config = dict(
    d_mlp=576,
    vocab_size=1024,
    norm='rmsnorm',
    tie_embeddings=False,
)
Each number is 500 + 25 x the weight over its row's rms, rounded and kept within 0 to 999. Layers, rows and columns count from 0. Numbers have three digits each. The size before them is the row's rms in percent of the matrix's.

# down: layer 3 MLP down (transposed), 576x224, rms 0.0612, rows 41-59, columns 0-111
# gate: layer 3 MLP gate, 576x224, rms 0.0613, rows 42-60, columns 0-111
# up: layer 3 MLP up, 576x224, rms 0.0613, rows 42-59, columns 0-111
down41 099:485501510472496501481529481523530474460463473506504461488481466490543507514491490493541550496530483467514507514489483456516533443509536476516507508526501490513476528479525506545476517461526555495492503483518506482483532509524512477493544491515522499472493494478445492564547495493462483481515519467511515536506514509460495539480474486525
gate42 092:533550511513462525522487507519486497471513481506518521519503535496513463463529464456528489534477495512531476457495511522457498480500490514494515455528512493517544478552499486520550505475490485554486491532502485530518475491508560498473480460502537543489512455510453472533495534463504514505471497531471477469502521500503513521482532501521
up42 100:475476521489530516509481503485519530457546508485539479512494489460517495519526559490517493433540467489493516527491490516464471527548537459499498461465517505523511434467474521484453459519504492499515520512517504555499519526499442494501531499509459497514456523491512529521485495483472541512516484490550486509515507529502516476496463522492
down42 097:487501467486475518544503518520481484501510525497488487510509498482463511516457516487495464450459449484481495467493443512504527448489451510513505473464529484469493485525501525496486485528501517532514543476481498471484485454501476501547501528540524542500493538479467518482456529490495451486515507501518524526511462516485518473473501446505
gate43 099:473474487470550509498488483525516525495517487457498487479511465483486465460501490496530486494487499500480516476479522459513526481504480477504459491504479531495501539517487470526523540450494486528536501491537488488500464468453522516495540476549526470508498509510478526536487526516509507566522487499506540450498513497514477460494520473500
up43 097:511492469492470466476471540527526513495494506490497514485526526504462530520510478496469510533525463550497505506448492496494505525544535519496482514496522512489464500491497532527464517521475494495467502496520505490476502485482580504525457577522499515517574533506472472469527473526505470512482484502469477481523507496480529521527521470527
down43 099:490531477502493486541452521526538485482529542497528501487535522498543516499491516487532499517483494544509453496455514492456519526495486522515520473499494482503482529529514562509544542456505528465499524496486478460553496478496523533507538453511500471472532513465519459503522529512519486492503526475489537467497470485466523465542511504487
gate44 100:531459491469531524485518504514517507523534494486457493483517474471495512466506514459526512456538470494522505484478494517484517468543526521509449536504522526491529546485524517546498499492494496512538492475477529485464519471480438500547478474476513481512525495514513500456493484510480490496509531506512513455533478484538538575469497486464
up44 099:503506505562539472520496518493475470480487512525482473485550498506482482479467518528532475495480467501473529506465485523463535499507466465496515489531504509477455516547489516509534489499465472469486539531498466499522473537472511533501504490536548519529521470512525539510463491481498494517497511503553445483483448469522502500510515505476
down44 100:540472457535528526503482480516494516477486464474498546473498488486509533507489488478482491498480468462498520542465456503524479453504476479480509490508504486490493481487538531494499505492491474463517465526511489487523468464508508523507468513497463499457519510509515495511500496516470468486538497506509477479483452523505454509493477475477
gate45 099:485488524494520502468526459533485539494499477531525527441528437512528491472467467527515514455514527484486514513494540483471543512516510489552528525512511511516513522521513460508513516482508472478477502454514463480472481505496513529461514505527515490510505491491502476519481506535480485467502488523501538461444528518492451539494542519508
up45 101:492487507516455494513492510503510534425503488502529503461484471518473515470564496487498464502510504483462479521549499498481500437504519501503525489510525504485516522476496522515505482532519491541455541473471461516529507509521462499476458502504484512501487542492534491498455489505521502506473514462520537453511522519506503514482494489502
down45 103:494499546492530466518485505517522490500489500479484479506532507514485489478458508502507498444489515474474537515473485498565506520476484503491506473489492501536553500463500455501471500484463542505457483510518503514549464541463491495495489494535534463489526487474516537512476465491511503512486534523481487521493492479496511473503512493500
gate46 102:472467546525498466512521494548520475530451535509549502523485472541526522511480481519490509510490523499467512459521549494468493468551470484528506496487504492528482508534549523519518467520486500474495474528503480461481486503492503516471468528486518495500463471510499529487508479477511532515492484527518524503527489480489473455505513548503
up46 101:498464495507484459477467458544483469526466466490466562496511456480454475451527489506510479506517518524465487504511521496557469477464530476527522487503489464489523488469545507536575493547515497523504529520512446465492504515497480454475526529540522477514504508510497514493488545504471536472503515477483498491503473490479499527462560457502
down46 101:494493480537478490465510531478460543522532520463479508518502532506534535502532520497509516495506455530501489468471539487495490479536501482502451501490484521514537533506537508464469470524508515507469452503470510484553509483507480442517514497543492506572500509518476488504503494532528492470511494471503495523505459506545482449510506540521
gate47 102:480510502543529475473486470529542463505519485500470478474517448510423485521493514518505522495490480513513486513486530500517539472512479557538528496422519530534484491481504529494503496484527438490475549501525504509486502495517507439537483493495479507503504487532504509464508528542476541495531451524482534518495494524523522487493531501480
up47 100:526494529515527509456467480495543516464564495510475532487512482522466519466498468489492497449539515501505510527496509487479503477475444531481530495440474522505538525501465510527533503469504480481530533486546504527478500511514497502535477505491472540525519521444499530475506528515482520509506509504483484498562492488517523482494524511481
down47 100:522493495509518513498480526532528516487462483532497464503525516506541520474494519504525472492489523514507512503526485455480482509537500468475516489501529515424487459547462469485447480538477505508520500499493509493481504462523487516497523481471512451508472538470476484509498465503521456554489512461562505468496505487519498473485546492515
gate48 100:461530524486476506516488497527493463541514547497514486476469520477460569543535500543496474497496490487485497466524493545518456498489507476514507510495472512509461469473530478484470469502515492508453520505455487499516480528517532467501481551464499546524522453527478451493510474486509454470506481501492490536497460525436481525535511533485
up48 097:456495502482493460477499498503522502488533517525516563457509489529505475463472494515493512503542529508532470484526521478533493544529474457497534484515453430501497519474478490535455465545498478482482519498482524491499496470511492471513501500522491501517479503512484508538524516514500469577496461526507532504507491548503503507496476480511
down48 099:509512521526508504506513542487449515488498512539519502521455471525494533492509530527475535522496452520499513502524533508538473489522491470444449476470484472479515476480514478507435563493532496494492512523465494505518476490509462527491511531488469515485477509474448486477504508537465554508524533516515493467528488487498516507497547534476
gate49 098:484559521469505516542521495505538514517485486477491507526510535484518512482515507474549508518533457543552541469495511492489514496502477480479467453510474468501468497486499474464498519501528478498545498506514466483521454478476512514460499484488517514506468515482538501490496480532516512514535456480529515544485481514499502463556418503495
up49 101:526518533488479525448548484540449458509514499503529493529496518534518542480531532479476531481505475477507529492496497541513480523532470494516515520471528502503571447478478446511519502516510535466481479449543495492491450474531504487500489487494510467494509493498523533522464485492456478490456461529496489487457473488492527510528515453476
down49 101:492514480475490465533491498508501492487546555501501555523527484516498545521492532513499494509499464489501482515500501511471461470496541540497506519506518537468473504533528526491504470485435514514461504483541472497512536508510531527510538487518522490529507494521530543467507473491483527504539529484489516484505533464550503447516482490503
gate50 097:540494505536512502523515483465542473536430575505500492494498511473519519479520475471489542530497497568461466544478452497558472475498539510547459502487519549534488506522476481481500507466530492521506468450491512478507541477496481530499497476530464524511476512470491548492484512507484514476496554505484479511492492522454494540527551476494
up50 098:466489489497522469471500533476480494469490520498538521541496499489489480513508529506480483485508534491499505487530507496482463492458548485513469488482503509448496471459529475477497450469514535524499466458461503539551522541492492509469439523472507534475512557547515485485539547491489474459504479502487525516497457517474529470496512476509
down50 097:480498531489479484497478506487496489549477503457487472503514510516485478501517463483489513463472557506501495459520534489477484478487492511507495504516445540481461450506438463518513482558496474490486495531512494492506498460460503481491497454521507453521501492502508508459485504477503493513492552466489485518536465501494500493540465470488
gate51 100:500514473495497531502532532496480494475513535502486488492487498471547477488494504518542526505479477543497513540476480509493501492504470481516485490546516474473500489522504492515490475526516484449494526512500513517451427504512457483489466474502482551536521485502484480536489577504515491496503525519494547483466477479455464466475529444511
up51 097:482466536561524490521497455484519491510498463506443457482484510528492510493517464498538490472498542473505461501504523493518499505502500544454462472472494527516493453482494477485529483498509498482538522536533478487448520500513514506513518525487507539537481532517524505461471470481514502507501538484493540491488505537525543477449500492498
down51 101:486487469459486513470515488474493537503515515510469521450522489522513512510512534464542501492515529514510500462529523517461570468520476535544535523494520469462479503525493535475537519458455474481520519511467517450506519478480524490496491533503514519467507470476476498468508535466516485491545521521500507539518496533465475519494479497520
gate52 097:495517507517510464488460524473470504464555485496480500512479476506506495485493541528497522473509492514477499538503503487518504511481471487480500522547479479491485521484523464512504473518506505501546530526522504500462510514472469499509463534520533509533469504506532497517504467470508518498497501524488537535511484514492500455531536490575
up52 094:547458535504499489488512478481476484552478488479496511466482514479523511516515493490496500514507467499481561513505508525462492497522522518573484505503507551536535537493487540499476535488497456500484517495529543470520502505499451490507529456459522467503488513492461476485474510469503490492503501529518500574501501505476465497528523509493
down52 096:480492523485489514557488454554480499503510497459498486492476532546483525495480488481526493467480478519539494516494500452498463492488513476517527473502480498520493496527503479474527477500496471511452528472473499489500483499485473506498536474509526493525490474531455469476501523489487532552499475489499495446492501489580518520518515494479
gate53 100:440533470497475477526485512516494509495493494477482470503497550510507477536486547512452533475517460519480492448494502483489468463495540473516455497519473496518476526543519485474526505460441461467498498515476544542529509493487510487490495532485485510519490511520452516495499518508490523464476487499501487460492510517504509485481467506515
up53 102:444511503524480475483509496507468483473501467485462462547490544464522460493487505534477517460527521500465526465527480498498489516511529475518477480499500512475457494482531452530506520535481521524488484508455529506500487504474520491488535520504532512528471461481462524531526541511496528488486497495487478491486547467490536478466494466508
down53 099:501488472531482467466485502513499554494522494490510513523516494509518507513478493522505527475531486498481507525503496487518464486493488492471533513500521466521505479526515486536581482538562482454490534512505461526470493493468490524485550506524507486517498445503461538515527493531477464517485495483539498479516504508465434531482504468491
gate54 098:468515503475496458516501533487502473470511486475503522491502486459481502477486493452511505532502492458534482512479490496512506481471514506488521455537544492479522509500498517501478479529495446468462532511507502448476429497556459505504477483501481525503503478553479490461450482534499511476458480561481530484459487466500465470480487512500
up54 095:504516449474467470497496471487543458481499481491462525469495502487539505472457479530525458491493509506494486530475496499500485485523486557511490469525493498541531482482489487469524532538513485479499475549468492462507491446544524475501509515531469509512463480488540516532493520483483511473510526547508505504519517527542493531493494491459
down54 092:501480506531489510470459474504489498513478538497488502478537510516499521462501499453531485526489547501506510522513492483511448527524533525544522541479487475460526518509465502492519487517478448512489540500486494536497524519528477516458512482512502513496541474513492541465491493512471523490522478489553520486512500466516495498539499507466
gate55 100:491480514491490519494505505539515488490495457507491465466508470450526485461477544532513535452498491516521497457473501483479518538528493524450482515499520489485507478483505496545530513545518530533533464518479532475506483476508498503500538476501544466532493491511537466542517493507507485479526463548514550521471510491516470513523534484506
up55 099:524482525489500521484520478507513508509513504530521513524482492517512470499484527517521518488508502484482491440548448525516501519464460523504475468526515464519485478514501534506531490531455526516512530519549518521466516470505531489501476527519482517497466490507483494453509471501507509470510523501513511526470490510529547480550501444537
down55 097:508513513483554534509490529473488501491499517460550503505501508510511471547475520498478506529492466481473509540467477517471483522491525515513494481491533493459516542533501553510485518531499511478525475467477498516494491523472557500475505491490468532548518465500517502491438531523531468453504484535466485510537479479460491488503474530465
gate56 102:485510530503482501485536455518554523515456496537496493470514489531470535510497492485499512529484479527518522491450490471478487454555496484553500475537510526536516452514534490551504451481523470557455491474520495502533493505512455470505550487472534515457513509460486425517486441515507498503525509545466468503493536498461519506519486526500
up56 108:517510469454519476528443498467502503503505491485519510455477503511446537461518507489515511506469516536535515506512511503510532508482505582483489503536497429528496524481484535477539543480535451480521466504534452498479480478519504477487456537462511521530481486497520469509479509497488516458507527499476485496481499539509486449494488487522
down56 106:513546534469496474470515517526519488484490478465505510469506514474446520482508484499511520483515489524522451535450419492539485505486492486509464452468456519564477507528525535524531471534500469517528509470537475558474496532544478505530496483498508508490480483498468465485520495524528508525486494532492474484518481537481515494522514479477
gate57 100:458493486519532501514536461517449492537506541508477496515535484501530510479534492474516505493484540540482480509496512497522488501502481534501483483494439456490498524460514486462464484475500532503533476476460510497507470491497540512545502509539469528531519510532489483479552508503537534499502502515510508533497500508495506485519493506483
up57 101:536501500492470499461497514462500513500471503502493480500512516459541531482516556504481514455479476537529496483514485479477492476506488515519543450529475437505471536498518540454527505527508479545490489513475469479480538504520476480538481471511510498502477465526458494496526459512523477489490505517488516505507498532479540503522529517540
down57 100:486491471503507459490491515528460531501489502493507498523504529499468508512540485495488462553499530504496505500472510521482506518470532468534469504481521515508494540480493493529528505531495475498515496528514529514500476540493470482486488486491472518521490466503494487458464478539474497516445507490470465490509482526492502494462520507489
gate58 110:475464460516503531538502505554539533489469472512469474527523530513480516481491498518495528485503503533500462495502505504485475480486492545502530468531478496535533470493489535500516486517515466494468492500448502487496537497474486518490504502514495499526521513503529488560537481475502521550460538498510510476499471497518463543506507441494
up58 104:483483503507543479516519524505526523491483483498518484518526478460459460472487494489484491469495520456501537447543532473470522514515496528483535465488461518486479501507496485548489543476480494486495535456492515477488522518463455508491473506450501505497511531498465517484526501492499471526471508489541519510508494501519503515505522462477
down58 103:504511478521497521489493481544493511526478511465498526508518500491515488531509503491480521477499513544517504529458456503503477508484521506511489505516525510534519511476506509527527460520478495494507481493500480544487514524557499517502493525546508506461460502537491538525543482526535521505466503503525467479525506462482507509490492479476
gate59 101:502493497531471508478508504542495484485523509475486519507504476482472569480506523474507546486510499454456550501511536479492518491483486550510471511513517490499509504500489485491502464519497501508499461535455556459520515516502487479510477561515509482559514492517526535537534484519502516515518479504462475462475517492473475520524520528497
up59 099:522495548500491533498511540528498505465508466462441477507474483473497495465468458470456509524494542509493537495529518467492481506476499497518507515468482512505536482512515481503479535474525499508532535529546522496476470468542535488481530481487451478499510496540495491478514484550489501492492484469529524440513488473461516436510531500522
down59 100:558473510521493506533488527479528524489507526511523477483514498475514498502494497507479470473527485511506515514492472519473483481487474506517525514477486436480555508463482535496499542500501499460475496503484502497528513436563518504543490548515481499526512513476489481506498515459487475509491495536459504505496513480472470495482459482553
gate60 096:440452523505498498523524476505499523520522480486491461527435441547510501517455494472462501480498516494474530497487512512527498488497500485528451501518488547533505495455480507544493499508520481506479533459471492478521480510469514509498525476489440507481458480500509504541491506467516497515491471505497476472446498483432502485538507479520